Each number is 50 + 12 x the weight over its row's rms, rounded and kept within 0 to 99. Layers, rows and columns count from 0. The size before them is the row's rms in percent of the matrix's.

# layer 8 MLP gate, 832x320, rms 0.178, rows 411-624, columns 256-287
104:48 72 56 50 46 20 52 34 57 45 38 69 59 47 42 38 41 38 52 56 58 46 42 49 57 34 48 73 63 50 68 38
102:49 50 54 64 54 68 40 28 28 58 39 64 52 27 42 79 54 57 51 68 51 42 35 65 32 24 60 42 45 58 57 61
109:38 56 34 50 59 77 10 31 47 42 52 53 51 41 28 64 57 57 57 58 59 57 47 28 50 40 49 57 65 78 48 73
099:75 48 48 37 55 58 45 17 22 34 61 50 43 58 28 55 48 66 48 35 61 77 55 50 42 43 63 31 67 38 71 49
109:28 22 36 55 61 35 49 58 72 52 36 65 43 46 75 42 75 51 71 47 65 58 47 62 53 37 38 63 57 34 41 50
085:40 48 27 50 64 49 56 49 37 55 48 51 47 37 64 40 39 38 65 27 57 58 39 55 40 51 42 24 43 43 56 62
099:66 34 43 43 66 70 49 68 52 27 42 51 38 50 45 66 51 42 65 30 23 38 71 55 49 39 54 79 51 62 49 44
104:60 24 41 51 39 44 35 35 40 53 63 34 50 50 45 51 55 26 33 51 31 64 48 58 25 32 38 50 49 51 53 59
112:44 45 57 63 51 58 40 77 52 77 46 37 40 51 80 48 46 70 43 64 53 52 55 72 62 29 45 41 63 54 26 48
091:42 54 44 37 55 65 28 48 46 49 44 34 52 56 50 38 82 41 62 44 60 34 71 44 51 36 43 58 87 37 67 61
108:66 41 46 42 55 77 47 38 70 71 58 59 55 47 56 38 54 43 56 55 54 35 39 54 49 67 40 56 33 34 48 54
104:69 60 60 51 48 57 35 54 35 62 45 70 56 44 43 56 54 38 51 51 59 46 46 73 75 45 57 45 41 46 66 45
102:39 60 65 46 54 65 47 42 47 69 60 45 53 37 56 49 39 41 62 32 28 45 45 63 52 46 75 59 58 60 33 65
095:54 39 46 31 45 45 47 61 66 40 52 38 58 48 41 40 34 73 57 55 42 54 45 33 66 42 62 54 45 63 57 56
098:25 48 60 71 38 51 52 44 59 39 48 46 42 29 44 54 51 61 57 34 61 37 50 53 54 47 44 52 60 38 33 53
094:55 65 43 40 63 58 49 57 42 59 50 35 42 67 49 40 70 49 46 54 52 46 44 45 46 49 47 46 55 48 56 58
104:68 27 53 27 35 36 41 59 57 45 53 56 62 47 39 68 48 54 59 61 55 58 54 40 61 54 36 47 38 54 56 51
104:55 50 73 59 80 47 50 40 55 68 38 52 39 50 60 34 74 42 56 52 44 53 28 39 69 51 28 58 40 70 39 61
104:60 61 57 66 36 60 36 56 59 50 55 48 51 41 61 13 88 45 49 62 52 64 68 47 28 44 43 36 56 43 43 77
098:59 49 05 43 52 48 54 59 51 68 80 54 58 57 52 30 60 47 50 59 37 47 62 38 61 64 54 42 37 61 62 45
097:36 46 59 59 45 70 34 49 62 51 42 34 37 37 55 44 49 60 60 25 63 48 58 60 37 36 57 52 52 65 44 49
099:47 31 55 51 67 59 45 39 37 32 53 36 60 26 31 51 49 35 55 50 47 64 60 55 58 40 60 41 61 48 29 39
101:47 41 54 48 69 33 42 46 55 51 55 49 51 71 25 43 63 53 52 48 66 69 38 45 55 31 44 34 40 51 46 69
096:49 26 59 76 53 29 55 45 33 42 78 86 60 41 39 42 38 51 81 52 37 59 46 49 32 46 44 69 63 64 48 32
100:56 61 53 24 72 54 55 43 63 65 52 50 65 69 41 47 52 41 61 24 53 19 42 22 68 55 44 71 53 44 48 65
099:55 36 42 29 59 40 56 36 42 63 32 32 41 56 35 64 50 41 52 66 74 22 41 41 39 49 44 59 69 44 64 45
104:55 40 48 42 63 65 52 61 57 44 38 50 46 49 63 57 23 36 38 55 41 56 45 15 42 55 50 75 48 48 27 59
095:71 37 42 54 46 24 32 34 50 51 52 46 48 55 49 41 37 40 59 58 41 56 43 70 63 50 41 41 33 27 46 42
105:46 39 45 62 61 68 44 49 65 40 40 75 47 41 46 53 60 29 44 59 57 49 51 64 61 21 61 67 63 53 51 49
102:75 54 43 66 78 65 58 65 47 53 36 43 33 60 54 43 27 49 60 45 70 36 18 38 60 48 33 45 43 41 33 65
101:48 55 67 61 51 53 44 40 58 61 34 55 64 47 53 69 54 49 65 61 20 53 40 38 67 49 56 48 44 42 52 40
106:52 45 59 47 36 56 51 55 54 42 39 40 48 29 46 40 54 51 61 40 47 44 61 55 40 46 42 58 38 51 54 59
103:52 31 63 73 57 35 66 36 65 23 50 42 44 55 55 60 46 50 49 63 62 67 41 70 68 74 21 32 52 52 63 39
100:51 41 43 26 58 46 40 35 79 50 59 36 42 59 41 54 56 56 48 28 51 54 62 71 44 48 45 51 44 48 54 40
102:53 43 69 46 52 55 56 59 44 49 33 34 37 40 38 07 44 51 59 57 18 55 59 44 29 56 56 36 39 57 66 69
104:50 51 61 49 54 47 38 57 33 52 38 48 60 50 51 46 31 54 71 50 41 36 39 56 68 57 61 44 62 48 44 50
099:52 52 69 58 49 55 51 32 44 54 40 55 50 47 54 61 35 41 56 49 42 53 43 56 49 26 44 58 56 35 49 24
108:72 59 66 28 51 73 37 56 35 52 54 45 52 40 44 42 60 42 45 55 57 54 41 41 45 58 44 34 58 52 54 37
105:43 53 46 73 60 56 56 52 51 57 44 38 32 40 53 43 62 45 30 78 53 64 44 70 57 46 63 42 63 54 42 43
101:45 54 46 32 29 48 47 54 51 49 61 38 43 58 60 52 52 46 57 48 44 34 42 37 54 74 51 38 68 45 63 68
095:41 54 53 47 26 58 34 61 57 31 38 35 51 50 41 46 18 25 49 54 62 00 32 26 76 53 47 50 61 43 56 81
104:75 50 44 47 45 58 66 42 50 64 46 39 54 44 40 51 56 52 59 63 39 36 63 65 26 35 33 47 53 41 39 36
095:48 53 60 33 52 55 52 49 34 45 43 48 47 59 38 34 45 33 54 26 44 45 39 33 54 45 50 42 41 38 38 18
097:40 57 57 32 61 75 53 56 33 74 38 39 68 52 41 50 51 50 51 57 42 43 38 53 69 38 43 40 71 40 40 71
099:54 54 61 46 45 44 47 71 53 60 62 76 62 32 60 54 14 74 54 36 51 45 72 70 49 43 13 31 42 29 55 52
096:61 58 33 30 61 52 37 54 68 45 57 27 60 40 51 54 62 38 57 56 62 57 36 55 49 54 37 53 72 49 34 51
110:49 53 61 54 70 58 58 61 50 54 31 45 36 52 42 40 51 64 69 36 51 24 40 62 60 35 56 60 41 45 66 52
105:63 39 69 45 59 61 58 51 39 52 38 45 61 39 56 56 56 46 15 47 65 46 42 51 55 53 45 41 58 24 51 72
106:42 57 63 32 52 55 26 30 51 42 73 17 38 44 69 49 17 54 63 46 45 49 58 52 44 73 46 56 25 44 41 55
100:39 39 51 40 30 43 55 40 54 32 47 54 53 47 50 57 39 54 58 55 61 57 44 71 43 40 62 71 72 66 46 49
099:10 57 53 48 57 45 52 55 69 56 59 42 67 44 45 35 59 55 42 47 62 61 48 45 66 61 59 34 56 49 47 54
085:35 51 48 37 39 64 42 26 46 39 55 39 72 20 56 33 31 56 31 49 58 69 46 59 48 43 42 40 61 26 55 60
096:46 29 55 45 51 61 40 84 58 53 33 34 69 56 66 37 64 61 46 33 41 58 51 63 49 45 41 26 46 59 56 55
096:41 55 51 53 50 74 49 45 65 48 35 58 69 38 48 24 43 54 58 61 40 56 43 61 37 49 64 28 47 65 31 58
098:54 49 38 40 20 42 51 53 52 38 51 47 62 32 54 54 64 47 46 49 49 54 55 35 55 35 60 59 60 43 20 52
098:48 23 62 55 38 43 57 47 34 42 45 55 66 57 67 42 71 59 21 53 49 42 57 40 62 52 36 56 46 48 54 30
097:62 63 60 50 58 61 60 62 40 61 50 65 72 33 50 42 45 42 67 38 38 59 32 39 50 52 55 44 60 46 56 51
100:66 61 60 81 48 68 71 53 44 62 53 46 32 47 63 31 55 47 34 20 50 41 47 62 48 57 44 35 53 68 43 55
102:46 40 41 74 59 53 37 47 66 63 39 40 59 37 35 53 40 26 59 61 56 65 44 47 59 28 48 32 31 43 27 30
095:41 73 52 50 22 66 39 37 70 44 53 44 68 38 50 52 52 37 54 62 66 56 51 40 59 44 57 46 49 37 50 80
096:62 48 55 59 66 66 43 77 58 49 60 53 61 25 71 65 75 50 52 64 54 66 45 21 43 59 51 45 65 43 28 50
103:53 41 47 64 26 59 37 40 54 65 57 50 65 67 54 60 36 40 32 54 45 47 56 50 44 46 42 53 46 39 44 32
102:44 44 47 47 55 66 40 44 38 49 38 67 56 35 37 63 63 54 53 47 36 47 55 24 33 53 54 60 50 43 58 76
099:47 61 45 67 44 47 33 44 50 58 42 60 52 32 63 45 45 56 61 34 56 25 44 42 68 60 58 70 60 54 59 59
108:37 19 45 66 57 72 19 46 22 65 52 61 41 36 62 76 42 56 66 57 53 54 54 58 51 34 59 57 57 43 44 46
103:44 41 33 48 35 44 57 39 54 35 26 52 54 60 49 58 75 64 48 37 32 63 58 37 51 40 51 35 45 56 55 43
101:47 53 70 61 52 43 42 45 60 44 48 58 42 51 48 36 49 55 22 49 46 53 26 44 30 38 57 34 42 52 72 51
099:51 61 45 57 52 59 54 58 29 54 46 78 52 50 40 32 30 56 33 51 47 49 49 44 62 55 53 40 58 54 56 43
094:49 52 36 68 59 84 47 60 49 58 29 58 46 63 63 55 55 71 48 71 62 40 59 50 34 78 35 58 51 70 33 57
100:63 54 61 56 55 64 36 28 43 66 35 50 33 34 72 34 70 43 58 43 51 20 35 45 49 43 41 74 55 57 62 60
099:43 53 55 40 52 56 56 34 53 38 40 43 52 51 59 53 43 56 56 69 69 42 33 39 63 60 55 53 45 58 46 28
107:66 44 67 38 26 56 35 41 41 49 42 33 44 47 45 32 44 48 58 64 52 45 53 70 52 37 52 55 50 50 53 56
100:56 55 60 49 35 52 47 43 43 34 47 42 58 34 58 19 60 45 37 74 50 53 33 54 54 26 44 33 39 42 56 54
100:19 48 69 62 56 40 29 71 37 57 40 62 31 47 54 49 57 52 33 44 63 33 56 52 70 39 32 60 49 53 55 39
107:56 43 60 56 46 35 47 47 44 64 48 28 30 59 32 47 46 50 49 37 35 17 44 62 33 46 34 43 34 74 41 49
092:59 54 63 56 36 43 45 54 28 35 45 61 53 57 47 46 65 52 63 59 43 60 54 49 41 53 53 55 61 50 48 68
096:44 70 42 49 62 50 45 45 45 43 46 72 37 47 40 55 22 31 79 44 78 50 61 44 45 63 51 63 35 42 30 33
096:54 67 46 39 56 61 51 68 53 59 29 73 47 56 61 57 40 43 52 37 41 42 32 69 34 60 38 67 33 44 83 41
102:60 53 69 58 56 64 56 41 22 43 45 49 53 33 46 52 29 38 64 57 45 41 44 60 67 41 42 66 68 53 48 42
104:52 39 39 60 41 59 33 61 32 47 60 59 48 38 81 40 36 41 45 25 66 58 46 60 36 30 64 48 77 68 64 71
099:58 51 29 48 61 43 30 52 35 42 28 66 47 30 30 54 54 58 47 66 69 50 60 33 43 55 48 50 86 66 61 54
097:52 54 44 36 52 49 33 48 42 83 50 45 49 47 54 50 60 52 35 27 48 57 47 35 49 28 40 47 57 36 54 80
106:61 62 28 47 55 56 41 57 45 64 38 23 58 46 56 44 60 45 58 40 46 42 36 44 42 43 44 53 38 51 20 65
096:46 45 47 56 34 46 63 43 33 43 42 29 49 44 49 41 59 45 48 52 37 40 49 65 39 55 49 59 53 46 53 59
095:49 65 55 66 63 43 31 35 34 74 60 50 44 21 61 55 45 55 46 36 44 75 41 52 70 35 44 31 55 64 46 70
099:49 56 56 49 55 38 48 39 70 50 38 70 52 53 58 44 69 49 48 36 39 65 39 35 47 52 45 75 35 57 31 56
097:71 38 47 46 54 65 58 38 54 57 49 51 68 30 51 43 42 57 46 57 46 71 55 53 70 36 41 53 56 55 23 45
100:70 39 67 63 52 54 44 64 35 58 45 31 49 57 63 47 33 38 61 56 53 44 53 62 48 35 28 62 69 55 49 34
109:52 78 44 32 70 47 19 34 37 51 42 72 62 46 42 46 48 42 60 64 50 73 55 35 34 48 69 53 70 39 67 55
103:63 39 47 56 44 52 58 48 61 45 48 44 47 47 46 70 57 63 28 68 35 38 50 47 63 36 37 52 43 44 73 63
105:53 28 49 60 27 43 47 68 40 57 69 51 48 75 35 47 53 63 52 51 37 37 25 38 47 45 28 58 58 13 70 42
103:45 50 64 80 42 57 30 49 56 49 29 69 36 63 24 42 44 56 44 63 44 46 56 65 44 41 50 46 56 34 44 58
096:52 38 61 39 37 42 53 56 40 48 30 40 44 48 58 39 27 39 58 35 64 54 56 53 35 67 45 55 69 50 47 59
102:56 66 60 58 43 57 47 46 36 64 47 75 29 63 55 36 51 35 54 58 30 43 49 32 39 61 43 75 52 58 53 46
102:46 55 54 53 53 61 73 51 59 54 29 37 60 45 59 43 56 39 50 59 45 56 59 30 30 26 49 58 53 46 73 56
094:31 55 34 36 47 44 38 50 49 53 52 44 70 35 59 43 65 46 72 54 24 57 67 41 33 48 61 54 31 51 42 69
101:49 66 55 52 60 45 38 53 65 34 62 53 45 60 45 46 73 54 58 56 37 56 50 61 50 50 35 70 71 54 39 72
096:58 29 65 50 58 39 48 62 60 47 44 53 59 77 67 74 60 56 35 34 42 66 52 57 38 46 48 44 32 37 44 41
107:78 42 58 42 60 52 58 39 62 58 65 56 61 66 62 24 42 65 32 50 37 26 56 50 52 48 29 56 55 79 31 29
098:62 62 62 44 65 55 68 30 46 41 33 45 53 52 42 60 70 66 68 41 50 51 31 46 62 51 41 61 57 53 58 39
090:37 47 60 58 50 33 32 51 71 47 25 49 53 60 63 50 55 65 39 49 59 49 44 70 66 54 63 45 41 60 44 58
099:54 51 67 41 41 45 66 59 65 74 36 56 56 52 68 63 57 62 62 53 52 30 37 55 43 56 50 47 54 47 46 45
102:60 58 82 40 49 54 48 35 50 42 47 52 50 57 56 63 42 62 49 43 40 56 50 57 48 55 45 43 55 61 32 76
101:59 47 60 66 37 69 58 56 21 64 41 49 60 62 47 43 61 72 46 47 65 42 68 67 38 48 42 46 34 41 61 44
096:48 41 48 30 58 77 48 56 46 45 69 43 66 50 68 64 46 51 48 47 47 53 59 62 44 74 50 50 49 56 53 78
094:66 52 36 39 61 39 51 47 50 38 42 51 55 40 56 45 34 43 34 27 41 53 48 67 65 53 64 51 35 56 40 58
095:55 61 66 47 51 43 58 64 30 35 45 45 50 72 36 60 44 68 45 39 54 66 34 33 22 48 46 33 52 71 41 60
097:51 52 45 45 52 57 46 34 43 33 29 66 50 66 44 44 61 66 50 63 58 63 61 62 43 45 51 48 52 25 60 57
106:57 32 38 38 64 69 81 59 48 33 55 15 61 46 52 41 54 46 58 52 55 78 45 49 34 51 43 47 46 72 44 56
103:47 43 26 51 56 66 49 43 48 43 45 61 67 29 61 37 35 68 39 59 59 51 66 37 29 50 62 52 57 42 61 37
099:63 38 47 51 42 47 47 70 47 49 48 79 55 48 68 28 71 41 63 50 52 55 49 48 49 22 56 30 49 73 62 54
097:48 58 49 59 54 64 51 46 46 71 44 45 63 24 41 36 59 46 55 31 52 43 43 69 33 44 65 36 65 55 36 27
101:42 64 57 47 64 52 41 32 42 34 47 41 54 56 45 53 64 70 57 50 54 48 51 40 55 55 36 52 34 59 34 65
105:22 25 47 54 41 38 45 34 44 54 07 58 67 63 36 59 43 56 48 37 66 45 47 57 58 70 50 43 60 51 50 51
098:51 73 68 52 50 46 46 54 28 60 53 69 50 69 54 39 55 36 49 34 32 52 32 34 43 35 65 56 37 43 54 48
103:48 64 43 46 32 73 42 45 59 40 42 58 67 62 51 44 34 52 56 54 25 53 34 37 60 32 58 20 48 45 66 65
100:35 49 27 55 61 68 43 59 47 66 55 40 61 28 64 36 45 37 49 50 59 45 29 41 35 45 31 56 56 67 43 61
103:38 71 62 54 54 47 60 43 37 43 63 68 52 44 49 48 56 48 54 66 53 66 46 61 36 54 57 50 59 31 53 60
103:57 41 52 76 66 65 51 32 53 51 59 68 31 61 52 56 48 53 31 57 59 44 09 36 50 49 40 49 42 53 56 49
101:45 47 41 57 63 62 51 51 66 56 62 43 39 49 42 27 46 54 37 55 49 62 53 41 39 40 26 53 48 51 41 55
104:43 43 42 55 58 62 42 51 43 56 38 29 25 36 39 57 46 61 56 16 57 68 47 58 44 53 37 43 47 48 51 43
103:58 44 51 49 54 42 50 54 31 31 60 52 63 86 55 57 54 57 31 48 55 33 51 62 42 50 29 67 45 43 77 47
100:19 28 37 39 49 70 39 51 39 24 33 48 49 64 37 40 52 60 52 28 33 64 45 58 42 47 36 58 57 55 42 56
096:41 69 26 52 60 49 56 34 57 58 46 56 70 44 52 49 52 49 33 39 62 51 42 35 64 44 47 62 35 41 43 47
106:50 50 35 51 41 51 56 50 27 41 54 40 50 41 47 54 61 63 30 42 50 45 59 50 73 44 63 52 34 20 41 59
092:56 53 67 28 34 45 55 79 50 56 41 53 44 53 46 58 55 45 62 59 44 48 65 62 47 52 30 57 62 51 53 42
103:45 54 65 65 31 61 59 52 58 69 54 51 59 52 71 61 53 70 61 33 44 46 50 51 61 53 44 67 34 57 57 51
097:35 65 47 36 61 40 47 30 66 40 45 43 29 42 69 49 52 40 23 42 87 52 45 61 39 67 63 43 56 44 44 47
095:52 57 53 55 39 47 40 35 46 54 64 47 50 47 49 34 45 59 53 61 59 56 59 42 67 60 34 44 41 53 72 55
104:41 68 57 71 51 42 64 61 77 48 48 39 56 67 45 64 53 50 49 62 43 54 36 75 52 55 34 50 59 65 47 62
100:42 32 39 31 46 58 45 65 39 49 45 46 55 49 62 67 73 53 52 59 26 50 60 44 41 68 51 41 40 68 55 43
104:47 62 54 41 43 43 43 56 38 38 45 34 39 13 53 60 31 36 60 58 75 42 38 54 71 67 35 51 50 68 41 48
099:60 44 32 42 47 57 47 65 59 71 30 51 61 71 65 74 51 43 32 67 39 39 46 38 38 42 53 28 53 62 49 53
097:44 41 62 51 17 61 41 53 40 57 57 40 52 67 68 62 65 59 46 67 52 41 47 55 54 62 39 54 45 50 52 35
097:45 46 41 64 36 60 37 52 57 60 52 44 55 72 67 45 32 35 36 59 54 58 41 25 45 40 59 53 64 38 57 66
097:40 46 52 52 37 33 67 45 18 63 70 51 56 63 50 36 34 56 52 37 47 58 56 38 37 31 48 30 39 71 33 62
105:67 52 69 46 56 40 38 51 60 47 44 38 61 62 63 42 36 48 44 38 53 47 54 60 68 59 47 35 49 49 44 55
097:50 37 49 42 32 54 46 46 42 62 38 62 54 61 44 25 44 44 42 44 37 63 60 46 38 60 50 46 56 45 60 70
100:67 60 66 17 55 47 41 47 50 55 46 53 61 54 29 68 56 36 46 23 31 52 66 41 34 60 71 59 49 34 34 62
103:34 78 41 59 41 54 45 50 57 41 51 33 62 41 66 37 41 58 68 32 40 37 64 41 52 32 27 39 53 48 42 28
097:24 58 42 63 57 75 64 59 48 37 57 46 55 56 53 63 52 56 58 47 27 66 36 84 42 32 61 57 44 49 47 62
094:59 45 56 44 63 48 37 39 36 34 29 54 55 49 52 40 36 60 45 46 57 34 31 31 37 45 63 40 28 55 47 81
095:55 55 55 37 82 36 57 63 62 81 60 38 72 41 49 32 61 75 41 50 32 54 45 61 26 43 29 40 35 60 72 38
097:38 39 45 62 65 64 51 54 54 41 71 41 60 69 41 35 45 45 56 42 50 64 38 62 58 51 58 52 52 53 46 47
099:55 61 38 40 60 51 72 49 42 49 39 40 66 47 39 57 43 59 34 46 58 40 51 61 36 43 40 59 52 45 24 54
101:50 59 69 53 73 70 49 71 68 44 48 31 59 51 43 48 45 66 48 56 42 55 54 50 52 62 43 61 36 35 53 61
103:66 53 41 41 45 55 55 58 31 73 55 67 60 46 54 58 57 32 57 17 55 44 32 65 46 57 49 58 59 68 61 44
102:75 51 61 48 39 60 55 65 73 45 64 50 45 60 73 66 29 39 35 85 53 33 52 43 65 50 49 38 61 38 61 51
095:47 35 53 40 53 55 90 45 41 41 28 43 67 48 36 55 48 40 38 40 48 69 56 38 29 57 27 30 43 61 61 41
094:57 57 54 55 67 33 65 50 43 57 59 45 48 44 53 40 69 40 59 55 44 47 46 54 66 35 31 41 65 58 69 45
101:43 35 41 49 48 52 46 58 37 45 29 55 55 47 58 40 45 43 45 47 26 83 08 41 51 54 47 91 52 68 51 59
097:68 74 45 62 56 60 32 51 64 41 34 43 39 62 53 56 48 50 52 59 40 36 49 57 30 53 67 58 19 60 52 57
105:69 65 47 56 65 43 50 54 42 46 63 48 34 54 35 62 54 51 40 28 39 57 63 32 39 53 63 43 44 59 42 44
099:49 66 53 69 56 51 61 61 42 30 43 53 40 48 55 35 52 58 57 58 51 50 30 33 38 47 41 52 69 46 37 48
100:56 42 60 58 43 67 43 52 40 49 58 54 49 53 61 43 33 24 25 40 52 38 49 48 43 66 58 54 51 56 63 42
104:45 44 44 38 36 78 35 43 33 54 57 35 47 63 30 62 51 41 53 59 59 50 59 42 53 57 64 44 54 45 49 58
106:73 47 60 58 68 54 54 19 55 41 50 51 59 48 59 43 65 27 49 54 25 59 46 53 34 52 44 48 39 39 43 48
098:58 48 55 73 54 80 36 46 41 58 50 50 50 64 61 59 68 30 39 43 43 53 61 44 39 53 23 27 50 36 48 55
096:57 40 49 58 44 67 52 41 45 53 41 55 74 22 71 45 39 44 48 59 32 63 47 65 17 54 29 66 52 52 40 43
104:49 24 47 61 51 54 49 45 66 48 66 51 33 60 50 51 48 42 50 65 51 37 58 57 43 38 20 27 46 72 59 73
106:62 52 18 44 53 62 36 45 37 58 56 69 66 43 47 45 38 60 45 47 57 68 32 60 60 35 65 38 57 36 49 51
103:75 53 55 48 43 63 42 68 62 47 51 50 63 68 61 54 50 50 31 28 50 43 39 55 51 70 25 44 50 63 66 47
095:47 75 55 41 48 42 40 33 54 49 52 44 44 38 35 48 66 62 53 58 59 49 50 43 55 33 48 66 25 39 59 50
103:60 29 48 54 51 60 54 43 73 50 61 27 56 57 56 76 50 48 52 34 26 50 37 28 59 67 69 62 58 52 54 62
100:42 75 72 51 61 59 38 35 25 62 46 75 31 55 55 43 55 52 60 50 38 71 48 63 50 37 37 33 55 30 62 59
101:46 59 53 51 60 68 48 79 49 58 58 39 57 61 58 30 25 35 51 46 39 45 39 40 31 53 48 66 61 53 51 57
102:47 47 58 55 55 44 41 28 52 53 51 36 37 48 64 34 50 27 23 37 58 59 43 62 46 48 50 76 42 52 61 51
095:44 34 48 62 55 49 49 49 42 60 59 42 60 45 45 68 62 36 43 66 49 38 30 45 60 60 46 59 61 35 51 35
097:80 43 57 54 50 52 45 45 46 64 58 54 49 50 73 43 46 45 48 59 39 73 68 42 54 50 65 49 47 59 60 49
104:60 70 62 23 26 67 45 54 53 44 53 43 40 54 44 46 48 29 61 39 45 36 59 50 21 45 55 47 53 39 59 45
123:38 67 64 67 65 55 56 45 51 52 48 39 61 47 54 41 45 37 48 39 60 68 49 62 19 32 63 57 61 51 54 48
100:39 42 23 22 56 71 57 52 34 33 96 51 56 55 40 58 51 49 50 25 57 49 55 52 50 64 36 46 57 57 59 45
093:62 42 56 61 38 72 24 47 33 25 36 47 52 51 48 34 36 34 46 58 61 35 30 28 46 40 69 58 69 42 26 55
101:50 42 77 45 71 72 53 70 40 51 40 45 38 40 63 52 43 56 68 45 67 40 53 49 70 42 43 27 56 55 40 59
101:33 55 77 57 49 48 44 61 57 42 63 64 56 59 30 44 46 47 71 42 63 51 25 33 45 31 54 40 58 57 67 49
087:36 44 65 39 66 53 51 67 73 67 36 61 36 61 43 56 45 57 44 45 76 54 67 60 66 42 47 62 32 56 61 48
106:31 60 52 58 33 34 44 34 54 40 59 48 65 44 48 59 45 60 46 62 43 55 61 61 47 46 56 53 49 52 32 57
095:43 80 56 57 38 50 76 41 34 49 49 57 54 66 54 44 61 35 41 45 58 50 53 49 66 41 77 65 58 45 61 81
098:51 35 65 52 47 64 53 61 68 49 34 56 53 32 46 57 46 54 58 64 53 40 50 88 44 47 56 33 57 52 35 42
096:39 53 34 46 29 64 40 47 50 57 50 30 35 39 65 42 57 69 31 32 51 46 60 49 46 29 48 57 45 58 64 26
094:68 58 41 63 63 65 61 51 42 52 56 53 50 38 57 48 64 45 68 76 52 58 37 78 34 63 60 65 41 56 52 48
096:41 41 61 37 21 40 39 72 53 55 78 39 56 55 65 57 36 40 59 54 44 41 56 67 54 64 42 46 68 63 33 47
097:52 46 52 39 36 54 47 52 59 77 54 63 64 53 44 54 47 47 55 46 49 45 45 50 41 41 45 66 30 59 77 37
094:53 40 36 51 48 59 54 59 42 64 61 56 61 56 73 55 71 42 46 56 54 50 37 65 45 46 31 56 50 35 80 71
102:45 67 55 53 64 54 58 62 59 51 51 55 69 50 61 46 61 52 60 62 60 59 43 51 62 36 57 59 56 48 46 51
096:49 30 60 29 44 59 63 44 51 42 69 47 39 35 53 35 52 60 49 48 58 43 55 41 54 52 27 74 71 31 73 42
098:50 71 46 55 57 57 67 60 62 68 56 36 35 40 49 50 60 51 34 29 42 76 58 53 45 28 42 71 29 73 37 64
094:48 69 62 57 58 65 23 39 63 45 44 29 57 52 53 50 43 61 59 32 52 51 34 41 59 70 50 44 47 42 45 68
101:37 45 48 65 46 53 73 44 40 64 68 25 63 35 58 53 47 45 35 34 46 57 49 66 41 36 25 37 38 51 36 58
096:68 36 40 39 54 46 54 65 46 43 38 47 49 58 49 30 56 41 45 59 63 53 55 60 38 46 42 54 34 38 32 41
100:55 62 48 59 63 64 50 43 30 72 59 37 41 47 57 69 32 57 43 58 38 55 29 56 75 53 48 53 63 55 53 25
099:56 55 48 72 65 52 58 18 55 51 47 58 47 53 48 33 60 50 64 34 59 64 59 51 49 45 49 33 40 38 77 57
103:38 63 43 44 44 50 43 70 41 82 43 53 66 45 42 55 77 47 48 38 47 45 62 61 64 58 50 73 49 52 55 38
099:59 66 27 62 62 55 43 41 44 57 54 36 51 63 33 56 58 57 39 35 62 46 47 45 48 40 48 76 73 54 36 40
100:59 69 69 49 54 49 49 58 77 72 46 52 33 49 46 50 49 39 51 39 58 33 46 59 39 68 41 64 52 43 58 59
106:56 33 33 42 72 78 31 61 36 49 34 50 39 30 58 61 61 52 42 52 66 51 41 46 52 51 50 39 53 47 58 57
101:49 63 41 46 56 41 51 55 62 33 58 33 66 37 59 59 63 53 34 46 42 64 61 38 65 37 31 30 30 49 43 55
105:43 54 61 45 44 81 50 38 61 55 49 52 27 54 54 58 35 44 61 48 38 55 48 55 34 72 32 55 48 41 58 53
097:68 44 76 42 52 48 47 43 33 33 69 83 53 43 58 43 36 36 50 65 42 48 52 43 45 24 48 42 47 54 47 48
099:49 62 35 45 48 41 42 48 36 47 28 26 63 40 58 57 49 45 54 52 52 64 60 73 72 43 65 71 60 54 35 73
098:37 47 19 53 47 40 54 56 52 52 54 47 35 31 55 68 42 52 45 44 62 41 44 50 41 50 50 61 14 63 39 44
101:37 49 38 50 59 44 28 37 49 61 55 40 63 51 52 48 57 46 59 40 43 44 35 61 57 34 58 62 55 42 42 59
098:48 40 54 58 51 60 38 52 66 52 44 56 45 66 41 35 71 56 45 34 31 45 49 48 55 64 47 63 42 61 52 65
102:46 43 56 68 60 39 43 53 56 46 34 43 74 54 56 58 46 46 57 22 83 23 52 57 25 51 52 51 54 49 53 60
101:45 37 41 49 26 53 38 28 37 46 54 42 61 50 55 51 63 60 48 88 38 68 64 55 59 49 47 42 43 17 50 47
095:65 54 30 46 54 69 68 32 39 50 56 67 43 31 40 52 58 44 48 53 62 47 49 63 26 47 47 58 37 46 42 75
089:34 40 40 63 50 55 38 33 57 39 45 34 53 56 40 53 36 55 51 71 46 43 35 55 46 46 40 56 22 17 68 39
100:65 40 44 62 40 38 28 48 55 55 49 25 35 46 39 76 51 29 45 54 49 34 49 63 37 48 50 51 41 59 34 43
099:57 61 45 27 64 40 31 45 66 43 33 38 49 51 71 53 56 78 59 57 42 66 35 69 46 61 65 42 48 44 47 55
097:57 43 30 38 64 39 28 45 48 55 48 31 47 48 46 39 56 58 75 61 90 54 40 52 43 45 48 43 70 48 32 76
099:39 38 47 54 49 52 43 59 11 42 37 47 55 44 52 62 56 34 74 45 41 56 50 62 56 67 35 75 61 43 25 44
102:50 59 67 71 39 53 51 82 47 41 44 28 53 71 52 78 36 65 49 40 50 48 67 54 64 31 39 69 40 63 42 26
095:61 66 59 59 29 50 45 44 50 37 26 74 60 45 61 66 41 47 44 49 50 69 45 68 65 64 57 69 19 42 65 51
100:48 57 50 46 52 70 60 43 54 40 60 49 43 42 40 61 55 64 65 56 55 52 64 49 51 67 43 45 40 47 39 76